Weights of a small GPT-style language model, trained from scratch on English Wikipedia.
Size: width 384, 6 heads of 64, vocabulary 31717.
Architecture: rotary positions, no biases in attention or MLP, untied embeddings.
Training: a variant of SOAP for these matrices, 282M tokens, 4297 steps.
Each number is 500 + 50 x the weight over its row's rms, rounded and kept within 0 to 999. Layers, rows and columns count from 0. Numbers have three digits each. The size before them is the row's rms in percent of the matrix's.

# layer 3 MLP gate, 1536x384, rms 0.117, rows 944-992, columns 96-191
101:519399495492412536421510531516454555534527516503443485488517482487552597521480451467511452458475500488489502516444467552547534484451533461377468439511408507531540524489479551480435630424583553530478465427432560444444536555420416532559517443537544489417482590465548576505506505527509561538
098:514513497501455557621474410496420566417482447521509504490560510524415568547475519569486452517508455498449435642524477531503475560460591502579473548423478482508537530477500513536469419532571457603440508482506479493476543533467580412562486513526582522496479487505497511512570498510430409469
099:457556511478528482569529490395493470608446568543518526545516488543505489538513598568474584453511459476527513488522508464535415474508498489573479424512556477494439483534569541408417492464547484517519465523502616471483547489540483417415534477500367523520535557511503416489459537432583486580
101:507521525441530487487488560478425512442532537590486537463455534455502481418490541445493510508483501473538503537534539527561521535475539379454436536460467492540553503549468449528498547520563479552481573464415495509540427444487546403587588523488598557550526487465564457433574452458395599518
095:523490481468485426553548446643425475615518498539477478485515517470507563519532474485497490532542464524547480506479480510510519489450496528480407443537456466642506432471412414515489398415566508546407517520543440534498520530436558403575504482451425509504464491537503449554495519518510445537
100:431523514470545599504473534502496482506429494561441547574457460597431476521401475581507481471580534506442473519509409441512523407500546482567431550574442497467509482463496506577431540501522432418506445475562614529467501524527488620494569519486558519592527456500439525436539453507527457526
106:472547555518588510415439559481441519574475494522538554560515576574475457518469473569491568514505455508543576440494468465516416531527540498489473416528536519366497489467456479462556472502457540504441432448539535468530603550520479459584528545548495603542580539532476422497510442589518522483
096:468437431552507507495537511483539614468493404473519485500468486449472475487471533526511474402395654545556375518556517537544508526577429490528487535539559485463478553452496523440473459490534453505460543620471563485488502502538526522496527523499540452489512526421573556412529542470440431514
105:482401487579467567554500483555480553444479542540451464605433446529528518484516533557468521422439497468544562409462519494561444506515521502530445547541490498582515450558513473511532467508494474472453493502497445548482482544514406582530473522494609526441514523504524464534446428464443481499
100:537530593519447491496500500473457522430511590532536494497489476573494511604420482487518486549556487536538511527462498470495557462515534499553435552514447465451461532482474421502527540517541461473486483543526514586462531450454462503486491542524465479424535489500482552407469460472472600514
099:546476563399553473559531492488482511487466523522423466432527580481520496459570449518491496520518504410507542479472525474445495474466542519410509522511557458533485602574632494521503562479509577442455460495576499505525447563497632442526549411386488496454526455490525460524464465506524505574
094:511421409488502494571459596433493569441499505515550483519411489488478390528507532428481497499520557472536526585470430525439471481428555444557531519459422404405562421524536558492575514410511537490435457450559523495424459561535494566545548471553473563527508494514514515508610573470518493441
096:585519447530415505452594563542573434391509505515505578517468439552550537528478534378500505446470498534548452516444445450545497443454485557437480584518483542563460370512440452559510437523534444508455426538440467441434517536573578540486457493470420516511449458533451536476412555402536559534
101:474540480532577543483441514477479432509455438482576571406455562490537390569464374516537463476647488586517626459468506501504454505455544466452549582653513426514513482565426535439555612539519496596456450439487455553484534490559485510515481492522462488454444456479419486510390459547550558513
099:478544625539464500500459524438424533507464550470450503482461427518510505449520410462457482446532399518484553587439503447511518467450549554439481480463474468447510489412484432584493541485455443592482507444615466524510576432502411495511540588607534452520546535491512540517394490530517569614
092:469535558562487566460470507454433447487574474462446545503523449560482511536506459457526563533522522583494459468546462535511491495462506542444461501448570461436468554563526456403487539408517403453504585593497405553522554530538562538508540507501461486515570456540461499448432448486525549527
100:434516438530438458441510576504487536452413505490528463476523383477464478457457531497500560480504444414555480466498504464498553535475538567547567492598487432492559421534505548501538540533529532462543588492488526555502489508421522518522554508507515465513490437493494458533542396470512456526
100:563474520542526490536396514551478441486562512429559536506540463467600580395503465553440414520642484575509461530522489493507525542547441486583453517563508413543556459508571529483450449450567539553548480472524456437528536549430476496445528485480430594534458531596553515493511588530498520418
104:540509468558493541551497411459465527487442615533486494542568527395520506544521453543556510438551460411474507543508455567528487493554406464549512423546536515460431602511534571475576513486510550461532579507547532544441561492559434385504409529495501594530456495509519540533553537499469537470
102:528522528510394538526553482517461500499506513420494536463518578525557479437462538492427484529402436551503515635594507581557486500497504506448417512555461439335496464535562510497530447474433519570499526552477468505503438519524476520521491494526509511408435496526503490482521424500530567548
107:462521520510640587545490521480552502494538452579446455442529554552451564488465506464547541442518469459483591503476489514521482525515549512479464551571420471592424477426487576454528521579539476496527450532435500469466609518501462586525507467502469511525525555446525517518488515452475539479
100:600423520493492580451470474471557521495481522470612413450453531496524525556432485514498517497413529473508440552423400534479442575436496477455468503408461483582533426461498550520468423576461556488478466493495423569479582539540578559592569446464582496594505597486474464426519621468500607416
099:561429479460495574540360549523430482477431518506569611489585500514515576549542536401450451465552529552494510495500535457475500490522475541482505506493560430440505522463537516573520487446528437499531524493451518555544367494602497546525406488479492548525498500588477561482501395602398543547
095:510434561513549627545493431483464509546590526537551459393491438493534490507464539552577532494556460389499454440433533437471544535499499532471517429541556481530561478490503565577494501478485407515480545474521518452435473551601358535543525506525562525582529515526463586537433502501490448497
106:396500538528471540564488497498553575477487516488352431517469427500472408481403511520504477479495420481565598474470514534533499490530441531448505548525473533479534516449505492504506528485447552470559490424458510466525441513516458607514499526467488619521577452438488429488491567584567496533
100:571435456496466524504579544463467448435444407503453619557456480548515502519458447544423487479534525561484494496499486576456498573476457457517542522482479623493501511399518556448437512485527561442471527567534491522489512525606545528490535495500513505412481527692500449562491469445433439466
098:510550428543544520449542442543582488453476520470493423529501466425470522466503533461504527529471550598389419483523444505492475507538445460518498545516599463582532501583490486478428521553628537472500440573547464517467464524424494468522567413462541441472535462521462443441504548469439483516
106:494562601535560536462427562470426521477388546493580476547503552465502470433554575482598635442503471519533591580453488530538476560516492422387449500591526558461521480455521535410572545481464516546488496452545542556517504539519494491501520533569463457482561486508506518437508481435579514460
098:496559581467396502481511391500521564599596616444559518476449513513538541478519431577533474536498463528463429490556547476519462501598456477459513397420471513420590537521548564562408509595462565520486528541556472536456516540542638423517487452443504506568444504474490470456502558562453508452
100:520457547487466495545472506507541568435468499407524386512456559526510500461472480578526468625398499456502496522550599491563475494523506553477473554513538421490518516540487556537464457483461609463477539462569503542446468478481517529452592453511507526421387470405516543563495572643498482511
115:474485420449519503511494513496505573526474533439560481585523527537448569492502450536555509443511508431483471535468484577604511491487525505471501570473530553497447463416508446562512504535535463461453436458468451465542550495416448559454544473499402559410534541514463471607599520519538490525
102:445584548474505460504477567522477460505397618439491537516496468555467485500480549556501567470428525470492506522474546572470581533494478572541411576540527497417451520495471544495516439516501502445519510571571528537531493546584551477512538585505593388500450458474617442522463468558578446530
102:476512575448463481516506468560545488498469553477516502486462491436510473539444478483529445503470560500575581526462514514583479398577518504515461529582464438471515561500559399469527536389535508524508553471562557542499585460551440513564547596545504472544491441424488518479521502527373472451
101:549481452413534482515509433540495446544513553455426444568545590466538522568544424545533488500443522473511527517573507481572505493509521507536455581483548512582562500528529494477530522425614495447547549622465527553432479617409488420589514515502508515533516507498463451488521513525560485459
099:473455508503417526498559415478419489513475560491506507486455508593447521552488396515559483504492490389485592598459474467434458574466541504471446471508441504526587471476575553502531443589511496531504474477413544600521489518417470624452503431424421489527443568511457475537529439465532499479
102:452521482565639565456492505475456479516516473491422495526505552551585439472530427584479427449628447509516551466507522541526519480484565451565509457475463411482593551423476540483498501553578543336528460470474482488417605553481483519395567542499455454574533452424486505579548452544570540455
099:518577585562485563534460594429513518442507460426546619480524495480458580441547483514438485541593484457517566493525550513525509566569537451536474444557618488587500510430432483468564497498579481500443487551479427476551524504444555513526564495422457365553521484436484512503522505548561519508
100:563552499515600394546482463503489497535572461432511502483583480460423472483515461623532565568579496489436365553511534530446466560427544479516536496493472522535496501532526581504467456537467452588509565466514535439540520487485455477542541478499501439497462550583495526502517463444515413511
102:415559506504607523448464530561486517500486490603464430544439535455485441473385503521496561418549445601516462507547486526508500502542459503592474517539451428428565444497527501474516556485571582372528560538470415482600518513506425513558563517550439484463524379494547536509494505446451450600
097:477515571552454579454498511504553495459435518452494486503395523492516458459423515538495517501388470433535534500562600548388498457533563502557515475451543541591543473528454536490524453506536463427464451497527481483508547504481496462582467584530474407542589485512483527520511475582547438473
096:490486504513470517584497514482587536501504474481514440538474498431526462531441456457490474496480621494546434508506531432428533429315404516502499600465428423452562450491543500448492568507528517470525422525540466539561532520577467466550512457598482606456506521510416466468487498499491508513
096:616565568455495431529483562436434508478477509483545460576512507484470483425476492518536514488509494531522458464487531548406457431539539536512524471541478526467584484593561540523482518460423514597550490516534520476513508516530545497494470456586439537492496430510499508488433446604525513602
101:506459504514504547483481488491550512539487558498525550524475494522470567556547504633533456496457540476569582474507557451446448491542486604548514444521519468373478551435505537470493666474549537543474610539492522550552501517564440593508485502472541465455468431569509485545417527649542533548
100:472532566490544524527530622517491505442423416544569513543479505493541502571476399381451452484508508465512522457428516506460456502505518493527469519517495463514520472521468486429568468558451478488411536388521483488487552451522410562494550530472483571490509455492532410492589474649440496577
099:490402412448445474513479507527516501570533554413605502507487387489565494538476436485510442480516508482487418421493402499416501560474418508616599485487462471533473470560453502508504505412474531519547546525447558470467483494538483544502526426467537516502526549582480551511502441552428573471
099:567502518507565461552546505599576532549559527495532535458497511522469553402481444428463535501550486494533524418497550349505449488422543502486442458517532466483493492486532530474514510515485477472410557532576470438486590468511550434491392536489387515533620412508501472373526534481451483581
096:441609605560504529517495459417458514452511478452465448505479526542470546520522499361450522514539515527505574492530524418570589410501481521555418601456511439501536506490410437575504473512494479337547528430467491508442454491533563610494599496481536529475516443445477563550515566491532476543
098:448493510483584541444559501471613466533466534464461539500557494550505560548548427433518529445641525540527441457552513441584522393503486549483525677490594467483530528482425537528520495477470420461451462495469493515540464489526575537553481430555486501460512486494461529475503522528532535532
096:420532456467535550609493465473520546486417435448520445415475560483574462569525515567520599547580458518517534381469583525542499549457455575585589482591424451550478566454545528494488475521494477472515555482512547486535436516519604494416397466482543422526551526458488551487454415566563478535
# layer 3 MLP up, 1536x384, rms 0.124, rows 944-991, columns 96-191
105:495576521467562455594478490529550520472469490527449452496414542509491533498567540626475490593441505603483434430454507502467483488505580493391478497486365475579575392521410518475564468527427493487487467465541520618515475527491475495443452500471501453528541512470504417531530452474590521421
093:478554433471541505428562533519565481513491592510470534495467449447517396481550539409521572427506513484529492332488571496462512497491476550428526506537558513521471534454445490477541586427408522528527559503462543586510440492561495574448486457493442480539501493485516464447477514435439512511
092:431450501569544555428472381590506489463488566491568570363512453501496590512531536449452489557385516585538489528487441440417509536488478515521557492473532473527479582505451465465414460556505563525435458516556550526507548445595587514516385468524488505473536546535483532507498542422434494575
098:559488618543514484531492467527570575486417474563480548506494611579472402451487497493555589511528476540605531578476439599545485545469429595511521571526504532485583473427515502504499365498476615587522560448521519441589585518490451394445442472466573537560466563571467473489567572621507597474
092:460535461535553355506537484521554502510512566490365552504524446482467500515548542495511533590550453496455391553494460487478542465505404598542565450552532492528525529586481485538431569411470522526462599556442423450514443531541476455509477495482523479490528449501567459429550534523498462607
106:395481474491511507519515424494441444460545554479422480513486485491495414468490482434491484490535532504529568508541516513506494542475451493498558568441471528457474456608542439483427447528511448529442543465464476625534478450499492460554495528542538493465470524547517465574458611500508534496
101:541371497534446457431489532585448563509407471544574507525513379437499437490490461448481494527451568537462640518410514507533486486497495497459528507580486467387471492383456494523471515513574513484424596528443424486541430539492504505502498515516449540485528509494523449519452511604587503433
100:433444531486549483399579462484406534599520464518610521579473473494491498588497476485608493518520471578569503484514547599511620449513497526519552437538466490412509440517490504454548411504440558466479528528536559566477501498517495529446516542524397548499515435502512596467523441390475567550
101:466483531407546480471524547394480495447513404511530499437481520593421433590561461525510471524407437454497517508578454481451456482458494625463532500464583418493521500475511516484470475604504556508495542409548471562421469432575521538497502546526523554498443443500428526478501486414486596532
089:518518424517531455525506380488483485429490492535578486564514477402428542502513472464606528500470559539482490501551490443484537560511471493531448597519472606569526458421533436514500534593545521505459593554462536435611554510489531471542493446532479468396473479539544463487536513491494454497
099:568443440499576601497451592549537588478496498497469605461441478539475481521505459532531541486493442492572592469494453527519537414550457442509480495490475538491451534481470587479545502593548461575565395466496569487507577455545467448489536425429544512506608409452507487458508495592547551575
088:497588532530518482431535435581471426567593493440454532501581459533468569530488503578544494517457437530506509449494531505637484499591482531472502529540541531575453581522448440479452474573532481480557546495474511508561524459497505468393437526479520425514446496498434505490396390509486455608
096:498447500533433566602528568498468499503437563518528561443517462543470521421467452355470534478510452501496505549516575449559481489529488445466459558519520615570504477504453457443479484451534449488491498460425514542479541496499568505483508466515435471490468506435492512429507533496528432445
104:535529540453463457504538459485508465553527424487484452536591485529509485415498506468528471462464471526485440612472466569528530463577545495566519464515496443573481422542506496531518372503570423549501615453502544458481392450465557448541484565571443555528484529518463447507534540507485531407
100:531463522465491491531418507472372424557523485495436429494571454451403516463485511417498485505447500516477514554463391490575575468450364443497498606493472396522463525463462538475451436480606500431541613466461473481422447434544512469472446445469526411523468550495439587459502485515533616534
089:511487553486540498557469551536458466499508524382496441456467443493568531546561424493464522477579514534561466538467506496464501434520552506540497543573538457424551538583471408483528528438455427518487495454545478491506579565608454460538421474514483435530583471459360501479519475430519567589
098:565479510514500520574473387477510487531576483535488509561461558491601554521518515559525464477480560595446491565559482505521421490470474476495453465470518587537457571529504403473458466441480485585483408493535480435495500510558548476480422473408442502511505599567554497457438601548491603485
104:573479568530501492533389524596437473569466552443546486436499471453578514408543519490450467503582534519508515494470549473556486513519385542582427493538483462525549411518537529512509469426559563572516437502513474549524506497467489478439419499519451539545501482585564484528508499585506454476
105:509501535441514492487495583496696423584475449466476548436512527535449443491449519557395455457513510451498469474532457476485505547482585487569551576476481487507612507413497486527478532519565530554403468521447412513475407531504542588497538449447502482509512504463560405528420442570523479494
108:526486522495432529534478527512426491484545450424485541430515574505582466431484554495443497560405447552548501646592530549510523478478512509460393502503458441359458460477580487481501474481457482620520513539450491519461445465565473500493491502550469522426468518521541513490556437452534572530
111:487530400469535543498399513435449452497450533465532511530551521411544568460498491551534446523589513452492469550581553537605432461523540546459454497532438500507507457398423479518517521515516472496488393512456382513525559380493540563485528512524513577410518544426510514547481425487549410572
096:406576503418498448512595511460530559500460520476375497534519443522499431451604502512490468477526445521439524499562584451514546356528557565540570483596521517386472584563452527463556562439510466515490512475525591457542431480481402481474443481533483476458492426426485539576541383537499452520
090:474524439477412467493522496487527370470516539402365545470534528445555543557475664421506516536501559465469526549550516372490510444445500523483455474528543391503591537488487525483511442478508493481460444516497445586543497518542542475509429461565581547469529437447521450487527478459542482448
102:475501552493553569524494495483482518548589459531576463461503431499542458571495571586562555484561419449477477474430528441447582504547529458452521470522492446512517480517484547543512513471476419461490524494445460392480489539593385501536487467556519498545540553558476605560477455445507472618
105:503528470501470521480407545459620543561491482590433533457445560476442504485559571485552463521511527433515572518453466627558438471468416459500506490465456571511536446416504463462547457514481671460505399510530488474519436451512454464433501516500486523452522509509479498566548598467507401535
109:485537569440529564486568576499599476611525558466477493475554584477482434543581518491536540497526456369594438499477418522464403610512484562483537479439485575408596459493549450528521474514446407520460495436435513506470471479500492538487487545459519544469501569463519450608547498389478470472
102:464552473483551585577555507503566558484447503482549470587458421453586506510514531440476519466517465554401464545541514552527433469430400486480509487516574553572471459518549528542501512535513453451479425601518474460504503569509423426504564484466480500481573467594491408454513483495485383467
097:466460556436453608482603498402539495488485550510404551587545450536504503555530440505567537520526441552475455465559529548481500500478496543536424419485600609441529490501541535512566570567421610458493498497487576511533463529513573521569503535542466512428508428456539603487480565586481461497
102:605526497462451504531576548501557516452509520534552615534521539484458471488487446567505501569518507484544426562528576465393549482559555446420453556389494509511493521602403581466573523559426532586467424660505556570482511478504595521492505490506492522578528543470444514462515554590523548453
100:395457590516544452532489432636411555567535606558491587566515595540482523325519505441522492506434464566488511432521533445463443545499628488531527458470482405562504469564544457518490466481431491552531447509533510525478448525542488543523428502566552564503509448525517534478599514441509528503
119:520448533419616578527466600408495475489464482478491586545539519411550447565487556534486463446426514534477487493528513463391530518504540490553462534566445389521502507464538460481516485440456592432536445509491456553523506428498529511518482505515509537530501522351535474359484481499503439424
100:495477448531457439509445460463433525501442390399533484502499423473511468513391415541466502527492530497382464471570555573473498476493442492524485518459396499513487495526503461513545426613561433504568548446539449500526511488562518567445431462487477475577479575473496529444530634506480431505
101:518445529496489524438459408515480578553576430527502559653442509386523569432569490503518477465540486615450602436462489472535535542485487509467473592533452484545543566528435466496451491409519485551541547459587534507462501497611475566507489372509552493513611508455496452565605524460565517541
096:452461476530525468482570493517513513475433524489496477449490481408531563506420523507501421471617501509473461581531517512623440450507469368508504469479471414420534430447529489557599516472494526491538519474617546480444503534430514500561453526484569521563539575461467456548481518616574562496
099:449513481480540450564475620522478447436550487530477470420549454431466502434560502533395472462407529505459401440465454544536491593530434542471492499529518530516452441506529510589393517486478582577489498501484532527455470447521497433518521410461448471484556474461562431473414448395513555429
102:414529470570525504468491501522500487486434443520430510567465489516524520482476474561450486478556471454464510432523579542537543455547545526551525445491536414479661627505480523460554514597530473391451497509463523479484545565390499491397513557468554470612528446444486505527472429499573483462
109:572386490452533521510557439515576487572551529467524512443476498450567472467378550520545460551511499598493456626473467511473593444415583468419537514505497503427539501508480544526498486483436579512488472549576635512519568477461484442532446458605558542473453600532474524427476458476512372548
103:453555534606519469480569422466484493524470558510474529424478571439434531490409517505504430512510503498520511477537559520522441587564431494446515460424642503499553538508600537514465400496470545476447502519495479378494512476474494577556490479501509472468465448474570505487542455578618491458
106:379576496541545430517491549617429520569614469516545468531495555515402448557448515487542521471527542559513486487479446529545554605523381422580462463418473484448482477450471504507557437533496533532478407479443585474519497588509499523583513512538503494545522436632467446441496518610385460483
095:532488436477526471522484470503446505588559479603494522515627508465449545503558517464491513447508600584443500513456472457554421554364498528443500530518481435483430464457541446447496485449402548510507531601566550576483466509570440471452439445492534510506444503456449440531497524496432431473
091:415481411507467491392519459474453466475506522524459484451483441472502539518481543581510431501425494538447430472516405559471523512534559472437498460507546429601444599425563497551508435517490421479534545463515504435476512526554524480402490490407523498554504484490505452450532431514497518452
093:490495452533425560517473421540434553490429538515468403480479434398426532501434457498602478428497495539519428524492523453431452490501497515431444459508436507491531454464435480560560551531553519519485514628431500516524551546484488495532484535504354473488469477497454476469522501515522394592
114:496543571586481494539516451439493557509482513488478452513580502477519524405482549355510510471541506540400432476469448512547533523408596402481507447423452612648582428569525423496528425499508522472469428424509415405486542454445588454475483523556456543572547550510494545440569471351479562405
103:487491445491503459449480554604417460489482449502634482539468545424540441555527442429490460529429496427497489529484521579448490527513503492560433464531452462518380455454433413475488478557487428555432479478616502529465582475496493581370561525464554495513437589537497399548549480550408396475
096:517640624536561489479519527482557424402482469574346483537464596555445465490456527553468548472545447538572568556517546527556553489470567468458451523469536534478522501450517488502493520592538496470461461456546440571531499439459499453467484556526454501472464474383540465519464531406530417491
097:536474534456514539514476406531609505429571473543490534573473517559499492533474417463404551465542571545548543450521491511517445467525425436529443349481553532517524552562473399484482502559518400467492575445476514513486508450499517504465497476467479495589484501555516471558443561472616547492
100:509534574532565466534525526447503468540477464454472502441469571510534477449556482378500564529547562561537572511533521503524551423421501503587466559464538414481570489541437437575472452460586520442533502486466482481519510432505542633532524467430516523451484521495512522477604576609554491530
096:435463494455525552566449624460528501555523485466499529531490437485579488500533483529511551465467544517534450448544417452573450415529453487484519573509441435604558556488499419584503454512470441412515595459530405538544568606530493463514524493480581480475498429449569476531544498621553495499
# layer 3 MLP down (transposed), 1536x384, rms 0.113, rows 944-991, columns 96-191
095:543410462524514529504499546533468510423497449523523533595590447550502465466446420436478549493508501481562491521539557478539531433483499599522511462478656489482526566433561522617495531503572572479508475539436504441506500517458534476583518521464450516443546513566518492433453507506498444496
095:514472577510455606579469436497419512509524490484531496448503506539497540487487582534482411548537473516481489610471450482539436494433529485538488472472460533438488524462461575483463423541499442538381421505474524472523567491515573419488517506572494597551487508492511491532549539540498436442
096:517518380367444420571508575464454548459483442506470472550453532437536450489484432503520481537549459486491525546441489503588499446493600622480428502490433515470546555568530551540527501473442480443519516473491447451507400452454490496535476496457510578498471421488593566444512487572450478395
101:543514423409508444427478488522481492493480544545479440444516423465510556534548580478448477518437469450396543504520486428499524447505564419512491433485535461480492550490539520466534590470546441491511512493421435460454462445468578617531538510482460484482518440412491615468506426479470519432
088:535503493523424586452362508487491495401471499535600415452483439576529520563411494449503513358466528468485568552495644479543455549447549400559498483460561468486486464482545459504445486530519530469507435514494586516518548495456540535498560499532473493560520554426477504499462487535513508411
102:429459417458480473488432525612538558418411412568480565534477474500452582439571515520479555439495448611468486424437505474441488428497480473573513509644518422438483545480534491463471467553557558475516521513472487595518516473451406552495530459500572473476590494452522588436525544523470401540
103:429608499471583471540502566388486494388543517452461585544445549505560506581404488576479515555436418482477373441576558451544480500533590528481479533411574512567515485538471539494589540493415454536600445487556566492484538524514528487547511478495525522507485539518432481453489504489565487526
092:518552479464478486585408586553491492456487549520430502456483540451421482414500463468567531447497560412503629555488420387498482544458598461489577506516490477413506448512459501576539595488541506471550565453543436487498597468473481430468528400507494488448470484517426525522546513609446490562
103:498475487536540543473546430462431562446532525505509491521514470414582439443488499476493630480559511495509410515452555516568498591429580480541382502523444445504483465526509500515517492407542493514505516483528490473550460550580488456531540529486543499536589569579475400408490531568547436511
093:463464474522528562504493584478488371463484428488410522439469553503546397437474545457491434490524497507535511421436513562482441472501464453445543495423556448434538523611472498464512474475488474487540538464578451560498523585540551519495579459472521494551449472458351432533558482536493408550
099:401483486526418349492569469486542426470466573484575408563481545466483567490524475459510608486393530503481432569538538502523474537477548604524595549540504423480508490486537485536463542448462563517465593543449457460572491534528532527456508518441502441548422548485604447499493469410531426466
095:459422434468441576531356481459458505447523499419489542523522464417508461531538565442521538435445591557569559539459521532442509515559565503553529506491483388479437454503528469561513501474518543525469595552492459474466435485527557592513543508498533427513376479427505551442542509460513494443
091:570436549515487464508542533480524455381560503569521502552501538519583562490545514576498427520481496522520451539508445518464539441530500544525517417487430460510473516407474534499509549478457447507444497506461542470514529499535523490540507409554577614468447465476526576494505535447479537557
107:494508482526542488494486530510534480536629523463551618545474456581490454464562506556530528482501484451452463529481512495547418499521488499449461571470500543517550503543520524569504551412488494475508460531479487496406583471483560493514496508510555571430584455505443524478483522500442503491
108:429523527479515474414488448518465585431514520450521476532413560539519598558513522500545441476510530542425545489490568455407443564541521491475557500514535459492508497489461506517482589432454495549505459518459533565501557527501486483553535520516402572465507521458557525587520471493461497472
091:484536549517478436458542454526495524504558515530669487523505502517469573468505483549501510447504557471495505504567471466476501585388491467527395475460470522518431500447435563451484551598555526453529441485491492475514509338463493498456464512529538541457371443545615526478429498499540519407
101:429530428543432482535559602533472573425521499457483487485496478539531494477512645533481548494494374516561586529542483569500487557487560510531575543526540396529504535489469536549573523512540489447479521579549537547486486596522474587425464533442474508542482485468503493544515561432574384483
100:501565526540427443461552575536527477513533520465542503525520450449463448487562496524505422441484410504498435499500469554565455483519506526455398517453455557500550463465519544455488451463453435469520485482595504430603513405556556522496488525392540526482453509532483486483476632432555467443
099:583512543475557545481489453449488569456543608536500508498498531483527537562555432497556520476490421519533501480561542450482483498471470515538399471518466406481458566520506489537532442499404477412513517472579457558443574463486560470516399638493538532493487493434592575522526538495523566421
088:496481464421592438546529543572463455572467509582454469532508513403471489507461517466506561558540526453455526439420455527468524465504442500562530561484517565516536513503529493422423540546493480468539446468506494484542530436490495537494411438570481521546556476470463566504517455510503513468
106:525504603528421491476545435543468541453459534469506486567459504563467405498513435524471519501490502515481415503482432572455538473467398448398502476479501509448484593578505475426424450477485438506542555489467490525513425545449465430445551430432515430541463480511552528463519551495568526479
100:458492525577487589490415473478497445454502500470507469436574446541518508497425522398467394516503536419541498440452480435439482567444558403479513467465499428579456455476500520537514481440456597406475571444494519629510532468427589569539480499553546392500468542529478514471481480519531599474
098:413452557540594588456483518498503528481514513523578529405445516602495464467471464425546468459496513514579457612524476498559439527383464483563526505420502543389524454421331450547463528449477528572543542522590508546492532517523504439489546470530487587558489427515472556422505529594438481552
100:525541461481510540515500483526465480449485512497498539534514504523435479464464434509452477557498480523524454566512468615508399425495432463407447565414436516425503510508490446376514511534481508543523430510416434569616530425405608483496536497505470491389451545441488575480521491427402488465
103:530524553475493493506553514587475444507477451430576518430543463458570622429529545576486489582554432517485412547586500425513537515489545577503420535456543466568443501546531549511526550470522442417488543514565451508471555530520513523493527452440537394531484510531561529366471492560527566351
108:482509475416453464504387418540442446543507419525447428475526455536549483477437491522483441495554520529383467556485491407445495418455597559458562587446502481499612555449453573525518552532488558535504517607592414475514481463531506502508496345527493420523447664485507538447481529522473581538
105:473517576557409473571476453527482503542487514567493446471569564517408553481481517613508462537501484523544551477503543462432518574491536530485462543546503478515581472531499424436514444486475523536528518496471544464551522467435497532505437416406545498473549567507448550537513427478619461457
099:626467486590517467499417441598497514543464474504480511450461538520519548549473542456431438514573496486475563571440445342498510535497488469427550537538473394506549550498538516498476513430532437458566513556507364498493465505457522618494519449524565460490496554502422439497504534509504517450
102:469445492472527503471537500530450482527462516503413482467557504492566544491493544444475535498518553450473655460450481521587564441393453569580499566604529447493533523431579401518516535474492464484542574475492444479422436466466473522452521546429542491410415443482651519504576506418534444566
093:553508394539531447462537454379516490627533481519508436492420455555427466549562491458501491403521515475440473515582493597470534520514422468494522537581492552552425514400526424411493512519490411550497494517486493511534514428451509385515543554418487492513538569493531398497534500533551492551
114:559543534527499517444569442497471533561534514455465467446542598563489550505513503513506518506532482502563481452523537502523466507453455477498520461441506589462437408548539524570391507591542422512465560463407487439509535572430529577550473485482449425391564545575486469631505572503526485526
096:517471515550517428512534511480505456477526495546460419505541496511497567470457545401507424546532520493523532576514500465560500532468483504501535409556580533474555448490523495439547607372514511525570462482534553521456457463454420529538459497524426587466506499474547485571510407440520551437
100:536444540431487470496478544516475481488595482493404440464530576402471557523493452418452483521489536428502538503514573540548440532530542490537566516468470418514533496485598534503599512535579514586480576510454549529500510498437502554546466576495486515565506555484613534454452466499444605535
094:534522401492438540445456512484433575483456474518532531543487544493464439465549493452569533556451483510517508467451529569445508491477553556493454394509501502549393530445565499520455521422374417491455420465451552530611509447466488549410560474472443487507537463501602539492526486424488537552
105:511397467493439547425551483542422573426548524434510454468422595547625423551505455549561418534327496487478544595471517503514443526500528610511526430492447449492450477603475590492508483523483528393527399488484516473543538494432494493517588501507525612519512542510395511501553532517419507520
099:515557484446552444518565448453565513524479578501479491494515500545420516558518549520538532563538494527519472482511540565428454509431523444517507525473510453613542519470480453489522523436442483524547559528531549496407503455468475469516415527518500504514679557525551410617424570538536596565
106:438459534595504569557483589488521436419460411463433585579561442534591471457523492469549545514491513454374502484566519452531534529613487491490472547501538540447427497461530521466468498515433517446524441444514501494453414561594562641516541475439394492530490494499506553592512497547521492569
107:444452400421388554475413503533531556494469532494560397557536470504537424441469526496493507513487497555489538461455474517544526411438539425536512535569440490410495497489465475470573500561572513459509464474511498523415437484499571460497469527517514540516480522428495480541434577542456471510
102:476538518497420475505532476534507519566475546566443529474433582500556578490536497600555540449424517501533515500489505500509446542526549443514536458602514477488402491442501463599449558538471550468513464449584392488543534508498500534563404435514584514425484464503474529487518518420442496557
090:487480523501445546475480532450523504384436524412501445408405522523502382475455517564465538521489480404504607493606547475476528484507468455583470525450523496466520515419515503490536527520583436493453458461386451384450571509530530512642501611562540425560554493507554503563458480505533515541
096:510532527607523497546485579550500468441464543489535496500509528545489523569478419439569545498535484583535530688415560477551466520567434514448477410399539533524452466627432480566433560529524492603487452517446485567398598520550546542511484562471533409612521461424550511516455457536490498478
092:474476517443555507439562502468535512463485462453519573473449544599590421474482526481466495498478508415509586512481560516546544474495484492497538520444551552507503581595495572505527465495483523409424509457486499475502461486496497581534487476441661550517552561510499513490475512509519609487
101:479591496528527533514492524486492481513435497588463513505610499393486419452471538433533515519416521558536509424478481416491502512495504518410593489473493470527488474500544475496491599530477536456559482496523428509500533486523550529484471365399486520449463484503472441519482565489515476491
100:519485537427490476516574525497468494477557501497539503512537488537466611467495582424478570561538487477452515458515605568541556490492582433490375445502460539474483482468456420547432556463378538528583505355561617515479526506477580487532420524533530460547466412440527519512480495404443476524
096:419444434404516542535417513508543498546586521515544572429541519408531452543507491444458448605425512449502527564462436422441469555469412550549610485524495542525440445517485582435452571494489513448501477427540467548427424498569488572486481548563526480491491552552553514533413473477479534436
095:560533450480497511488501517432450500644458462463483454499443467530550528512495587486544494513438454385471469547464554403488542476463510510549442584478499471572457373442505538522463538458482627622551473530481498504482548501483418526545468587514502613409545459491448550428509475544417450575
095:455439443483483449444556467557533562482530570525480490534533466468485477573534555523464513422454480443492407510505427534477512495517578549467526556498495541512523492475610485429515585461479505592500476509452509445539548479480497459501492534599484516547490520462518493512445412546476491467
096:435510439428514527512550549515472573476504557497571499552473572513496468530522590546446572432489533472478521556505554522458547462483535480571433587357496527516486438438540460550590462550461449482495512438351521439500478438483524473532582488552534518641534505535511474575517499507571486445